Part of a small language model's weights: 2 heads of 128, 6.56M parameters.
Each number is 200 + 40 x the weight over its row's rms, rounded and kept within 0 to 999. Layers, rows and columns count from 0. The size before them is the row's rms in percent of the matrix's.

# layer 3 MLP down (transposed), 1024x256, rms 0.0452, rows 665-714, columns 96-127
091,167,178,201,142,169,248,191,253,132,237,193,323,190,214,218,201,170,172,191,217,333,142,238,265,244,199,194,222,172,203,224,195
113,234,151,199,182,206,150,219,182,204,261,227,163,199,233,198,222,216,207,219,179,198,203,270,277,142,166,199,173,191,139,202,230
103,142,143,114,187,216,300,244,289,176,193,216,158,218,264,240,254,199,188,203,182,200,180,176,218,114,231,178,214,237,182,203,202
089,294,249,173,141,216,222,166,241,214,169,229,230,195,205,197,148,279,176,231,176,213,167,214,224,175,223,204,217,172,254,249,258
114,233,201,152,149,104,258,236,290,227,172,190,165,182,245,247,149,267,189,193,193,215,209,162,180,231,271,209,160,126,156,213,161
102,183,183,146,256,225,194,228,230,245,163,241,219,237,208,220,92,227,184,147,227,245,139,232,194,258,166,136,219,251,202,149,262
096,155,290,154,160,145,229,248,341,185,192,227,207,148,183,231,227,296,171,205,204,236,187,200,190,222,162,259,253,168,224,203,201
099,233,209,160,196,137,187,124,220,194,229,288,231,230,259,269,250,202,192,209,152,233,175,188,231,182,267,203,160,180,233,255,134
097,245,154,201,232,135,240,203,169,159,240,144,181,222,183,236,190,244,263,255,219,229,232,185,175,216,272,215,183,156,180,231,178
107,135,198,194,188,127,170,221,257,109,228,179,180,237,175,163,227,212,219,229,218,131,210,147,200,259,110,198,233,223,236,188,191
102,285,172,209,191,296,183,221,240,251,167,123,211,204,234,127,179,205,167,157,230,141,179,187,150,238,157,194,211,193,179,204,229
095,98,177,132,180,215,172,197,248,165,168,210,104,225,243,223,210,145,160,161,169,200,179,202,283,205,175,238,163,154,290,160,206
097,196,217,221,163,149,221,270,193,234,219,238,219,212,194,168,199,157,223,314,186,140,128,218,208,235,264,146,172,236,196,250,277
105,193,209,146,231,204,174,136,181,205,255,212,205,153,199,225,244,172,204,165,86,167,127,215,169,234,244,101,201,136,221,141,183
099,190,181,173,187,243,224,272,234,166,173,191,247,146,178,183,160,249,235,221,139,242,169,214,192,238,231,168,170,157,227,300,234
104,235,191,184,153,143,164,250,257,227,177,186,231,187,229,115,183,131,201,194,175,194,166,107,299,223,153,229,167,253,232,148,234
093,191,181,287,209,196,207,176,195,191,221,263,242,267,157,184,215,220,183,197,131,132,208,198,203,209,219,245,198,173,205,124,166
104,197,234,191,182,271,219,175,186,212,193,266,261,196,123,218,158,229,152,223,242,224,130,198,194,250,229,256,132,142,217,145,143
106,222,152,202,193,225,129,251,172,177,260,216,270,105,203,162,150,208,127,220,269,150,249,201,215,277,130,190,162,185,163,161,161
090,181,226,173,169,233,175,192,170,271,158,166,190,110,230,204,180,231,179,253,208,185,162,185,187,301,209,207,255,175,221,178,198
107,210,151,223,218,175,236,132,185,289,191,234,244,164,202,177,224,200,192,224,265,180,167,214,160,201,217,197,213,213,151,235,172
105,228,141,223,253,139,195,224,190,170,198,240,247,204,145,233,181,223,139,195,211,189,265,148,214,160,238,194,222,211,204,198,222
096,263,128,194,264,188,175,209,225,159,289,208,228,202,130,183,179,208,160,202,146,232,198,200,248,230,213,148,151,204,233,190,255
083,230,166,165,213,187,195,195,207,257,119,188,184,174,199,247,234,171,139,294,110,164,182,209,111,255,240,203,155,179,213,273,182
099,175,209,203,193,298,264,212,142,283,178,223,181,240,145,219,172,168,263,226,125,177,237,171,213,196,238,215,264,244,164,167,178
084,190,218,178,185,214,215,249,186,229,254,236,163,232,166,177,203,233,198,166,222,224,216,281,189,177,160,168,192,194,206,153,177
109,227,148,195,230,228,227,214,247,222,225,178,197,128,279,151,205,215,146,197,128,221,184,204,156,209,220,164,176,154,226,287,217
110,261,194,209,175,174,119,157,229,176,138,232,232,235,137,240,184,194,180,196,137,151,234,222,199,263,198,183,175,211,125,190,228
095,218,202,180,150,263,229,133,220,186,221,152,240,212,198,215,177,210,189,188,211,212,185,270,200,210,251,169,111,211,156,194,221
095,179,211,124,147,193,246,225,175,210,210,208,104,252,158,210,236,185,222,205,199,234,202,232,214,186,222,222,212,228,223,233,110
101,255,208,178,167,126,190,214,158,207,147,192,173,218,163,226,195,222,165,255,176,214,131,153,179,203,149,234,189,246,225,159,114
104,197,121,250,222,215,264,168,177,173,152,182,196,222,180,150,207,263,281,201,148,208,172,244,199,161,227,193,205,244,146,202,170
099,188,216,170,214,224,101,248,247,248,185,180,186,218,187,168,162,154,176,257,164,218,211,206,226,217,179,271,234,245,296,238,153
092,231,177,222,200,260,158,144,237,170,193,202,280,241,251,205,125,244,181,211,229,164,173,113,174,167,229,214,211,155,245,180,258
113,227,150,236,257,190,199,177,135,134,200,191,124,217,220,250,240,153,173,176,286,212,279,268,194,217,205,219,258,211,182,188,166
100,159,216,266,154,216,239,195,191,216,243,272,214,138,129,222,241,231,213,125,164,245,133,203,206,199,257,144,213,214,250,172,259
099,213,182,158,195,114,227,208,221,206,209,245,232,196,187,107,208,180,236,208,222,208,217,212,198,259,182,233,221,98,216,187,188
100,222,189,197,222,169,189,286,198,187,184,244,174,167,174,276,167,222,178,219,203,218,214,188,208,271,272,200,233,202,222,202,194
099,279,205,232,228,203,265,151,222,184,232,214,281,169,242,175,147,195,238,118,181,184,235,170,213,225,208,284,220,149,224,183,161
113,189,182,239,214,199,270,174,217,204,232,211,203,181,123,233,134,229,200,141,193,193,237,222,208,226,209,217,250,147,341,176,115
092,172,167,204,168,184,202,234,237,145,121,192,270,193,192,184,290,217,221,262,204,231,225,125,204,127,161,239,160,205,215,151,246
093,235,172,194,196,203,167,104,172,145,131,160,144,231,224,164,234,241,145,248,206,234,205,143,191,108,241,204,148,228,243,203,203
104,225,221,231,222,143,184,208,222,198,281,146,158,129,199,224,151,229,146,198,268,155,263,94,250,231,256,228,226,177,191,161,145
095,203,131,162,251,213,154,146,215,169,244,231,204,178,183,206,240,193,171,157,216,157,198,227,193,250,151,210,220,196,229,153,107
108,211,314,173,115,121,173,191,217,202,264,204,214,216,293,187,207,117,191,222,104,217,225,230,145,279,233,170,196,211,215,179,197
094,260,206,147,244,193,167,208,185,177,208,256,277,227,180,220,143,198,196,170,197,211,175,186,211,140,170,183,219,101,272,215,238
093,186,246,202,234,275,195,260,255,185,160,221,213,187,187,196,190,189,105,185,187,132,157,143,207,151,246,262,195,124,161,208,232
102,200,124,233,297,244,167,220,250,188,259,170,253,138,165,151,174,177,97,195,234,157,134,225,182,204,272,182,199,254,269,118,217
100,225,189,189,172,177,179,216,198,201,138,170,230,268,168,157,248,164,223,146,191,188,141,172,237,253,195,184,137,207,222,171,192
097,284,165,132,213,180,213,238,197,227,210,200,243,222,214,197,208,206,176,235,211,226,188,225,251,267,241,262,236,248,158,209,240
# layer 3 MLP up, 1024x256, rms 0.187, rows 666-715, columns 96-127
112,162,233,169,230,195,185,188,204,215,275,153,224,181,186,165,157,219,235,242,238,195,309,243,233,197,165,252,190,255,232,174,177
103,174,163,238,184,250,232,227,247,160,172,161,210,214,221,229,201,249,245,96,266,230,178,236,233,194,166,205,148,163,185,215,143
087,194,222,203,258,196,157,188,218,150,274,200,162,224,201,129,129,164,111,270,212,257,199,205,166,154,206,175,209,193,183,272,186
115,183,200,124,203,166,182,246,266,262,204,170,122,169,196,183,198,202,187,162,126,229,216,235,265,269,197,194,220,229,256,183,148
099,225,224,260,197,233,222,213,247,177,246,219,198,235,196,147,136,138,153,226,191,168,182,257,208,258,155,114,203,242,158,129,234
095,184,217,214,217,158,144,216,260,251,166,101,214,164,165,190,270,239,272,285,188,182,222,234,145,186,279,191,212,201,129,128,210
097,212,237,212,203,204,169,250,156,189,151,148,224,231,141,197,281,238,244,292,200,174,249,222,181,269,159,174,183,223,180,268,240
099,198,188,272,235,186,250,150,162,179,165,198,182,138,227,192,193,202,254,215,205,220,174,152,193,151,215,163,203,139,260,215,164
107,150,161,249,196,194,206,138,105,215,172,200,190,214,201,244,174,214,179,196,166,169,198,154,239,228,239,204,167,217,187,112,274
103,289,189,250,200,176,168,187,225,245,186,88,223,185,186,182,225,212,296,179,200,168,174,171,220,222,217,228,159,209,158,204,215
103,230,232,159,234,181,204,86,186,207,198,121,248,271,171,172,192,184,128,147,195,220,218,162,152,158,221,172,161,109,242,269,172
105,323,185,149,239,115,219,223,192,132,232,255,241,250,201,203,168,240,230,245,203,204,200,195,223,200,179,219,264,188,85,168,143
099,278,262,234,253,235,164,178,171,248,141,180,177,155,164,238,175,174,140,192,256,241,171,138,270,206,190,167,196,208,182,196,219
101,220,205,217,216,155,155,180,190,212,190,176,202,141,191,221,214,241,181,214,127,213,196,236,211,258,171,140,175,187,165,228,188
111,197,266,173,266,248,177,116,280,191,191,189,219,166,239,204,266,205,228,214,188,224,198,175,156,125,291,150,170,201,239,233,214
087,184,284,139,266,156,216,258,227,212,142,166,170,117,251,242,212,170,175,184,150,243,208,193,165,200,162,235,191,169,191,227,212
102,213,238,272,248,198,113,204,261,110,204,162,250,154,199,219,173,190,255,184,154,215,242,145,114,176,188,186,284,166,226,210,235
103,168,199,266,165,188,231,179,181,135,207,212,183,167,170,225,178,214,180,230,294,187,190,207,265,203,241,207,256,172,250,219,248
093,223,178,136,259,215,163,168,133,118,180,100,144,161,250,197,149,248,215,192,210,222,172,205,183,203,300,200,180,143,226,212,175
111,235,175,256,165,150,193,208,237,194,159,224,300,225,229,254,234,247,284,139,173,226,248,158,195,201,195,142,177,184,234,164,245
106,205,211,219,252,223,251,192,180,237,185,220,187,192,269,142,241,172,188,154,268,185,123,206,203,214,271,177,262,257,197,123,144
100,182,218,244,131,262,228,173,145,204,182,246,243,240,211,252,285,194,136,157,122,185,199,181,164,164,219,210,119,192,176,184,149
090,150,169,207,235,157,112,162,161,212,209,167,130,172,231,231,165,221,146,218,178,201,179,144,137,237,198,173,219,200,144,196,230
098,206,238,192,230,174,198,217,208,190,110,182,169,168,228,273,212,178,186,229,228,269,134,214,231,220,200,170,192,142,162,138,124
090,199,213,224,183,222,172,248,153,180,206,144,159,186,252,235,190,185,236,228,202,178,157,172,153,228,207,203,207,145,214,229,242
111,266,225,200,238,168,183,260,204,251,188,126,193,264,205,237,259,187,141,156,187,280,110,175,182,179,213,239,254,239,235,190,134
108,218,187,209,133,209,252,173,220,234,169,172,177,98,138,237,254,211,244,195,184,243,168,172,191,192,199,182,150,283,213,170,169
104,202,247,193,226,277,184,169,216,210,208,176,187,246,197,234,222,165,221,158,174,214,241,199,218,199,263,167,144,158,247,176,221
104,211,214,242,225,150,213,194,248,77,250,247,146,232,184,201,152,164,238,208,245,149,217,197,197,216,210,181,169,249,208,161,154
106,226,164,139,153,193,215,224,184,103,163,193,211,297,262,197,136,157,274,268,195,263,222,189,170,188,130,209,213,146,228,228,305
102,248,198,261,224,162,246,231,168,188,145,194,196,209,196,160,265,238,185,180,178,204,201,204,191,207,176,203,183,233,164,134,257
107,131,189,194,156,215,179,185,140,145,291,252,173,209,163,263,205,205,195,184,263,216,151,243,193,238,192,298,221,249,163,173,181
096,216,231,172,191,142,165,122,175,135,183,205,241,239,206,168,175,212,149,241,186,223,216,194,195,237,145,215,256,171,136,114,238
111,211,220,132,156,193,226,227,215,198,199,199,269,177,152,195,217,210,233,171,200,168,160,190,193,205,200,205,122,221,127,190,161
105,169,228,234,271,198,243,240,227,170,267,186,196,198,233,176,228,252,214,192,223,255,196,222,225,211,269,228,233,85,195,212,137
106,202,188,194,261,227,222,238,188,210,184,229,292,160,189,220,216,226,189,121,256,206,290,172,177,241,194,202,134,248,149,231,230
100,246,120,196,208,171,241,229,203,238,206,181,186,209,191,137,191,212,153,130,218,252,176,197,175,193,296,192,193,156,226,146,195
098,189,198,169,223,137,235,248,143,238,240,196,253,247,223,212,229,158,207,185,219,211,285,205,197,175,196,246,228,275,212,159,118
110,197,246,233,218,189,267,158,217,184,157,209,245,157,261,190,151,167,172,128,149,199,202,218,186,186,278,195,175,198,159,203,180
095,148,261,213,238,177,168,180,183,202,212,181,141,172,189,197,241,135,120,157,190,197,202,254,188,174,143,198,159,254,244,124,160
090,238,211,265,191,182,207,176,195,243,237,229,309,216,239,244,200,198,210,229,225,238,234,178,180,229,146,187,191,177,227,261,183
099,139,249,223,247,233,208,212,197,200,181,243,230,176,174,215,152,224,274,217,255,232,166,208,210,242,185,211,207,204,146,212,198
098,236,226,208,148,204,165,127,227,213,225,232,267,197,174,250,257,192,195,139,192,202,219,230,189,244,154,221,164,217,216,230,206
112,225,189,207,155,214,236,125,240,143,222,139,234,214,241,230,200,200,223,77,247,168,212,205,197,177,240,219,210,119,188,217,225
104,226,188,236,210,234,159,177,226,173,196,174,190,210,247,246,225,192,196,241,193,146,144,190,179,141,235,189,152,273,184,212,172
093,261,225,194,185,244,166,162,187,206,243,282,141,233,223,193,252,179,172,209,181,240,167,175,201,241,160,188,157,141,207,78,208
106,251,291,245,245,240,221,246,195,285,226,212,222,166,245,215,181,212,217,240,243,212,230,110,242,179,287,241,177,244,209,242,223
105,224,197,227,241,170,296,223,200,245,201,244,179,239,193,139,183,221,253,283,133,242,201,156,197,237,255,149,266,161,172,156,237
092,125,257,229,214,128,166,207,234,161,184,205,261,179,212,183,189,247,219,135,201,192,237,228,148,153,222,241,219,152,227,192,187
093,178,217,133,180,190,187,212,190,270,225,170,220,214,199,170,206,257,296,214,225,146,228,222,208,243,133,191,155,207,258,182,223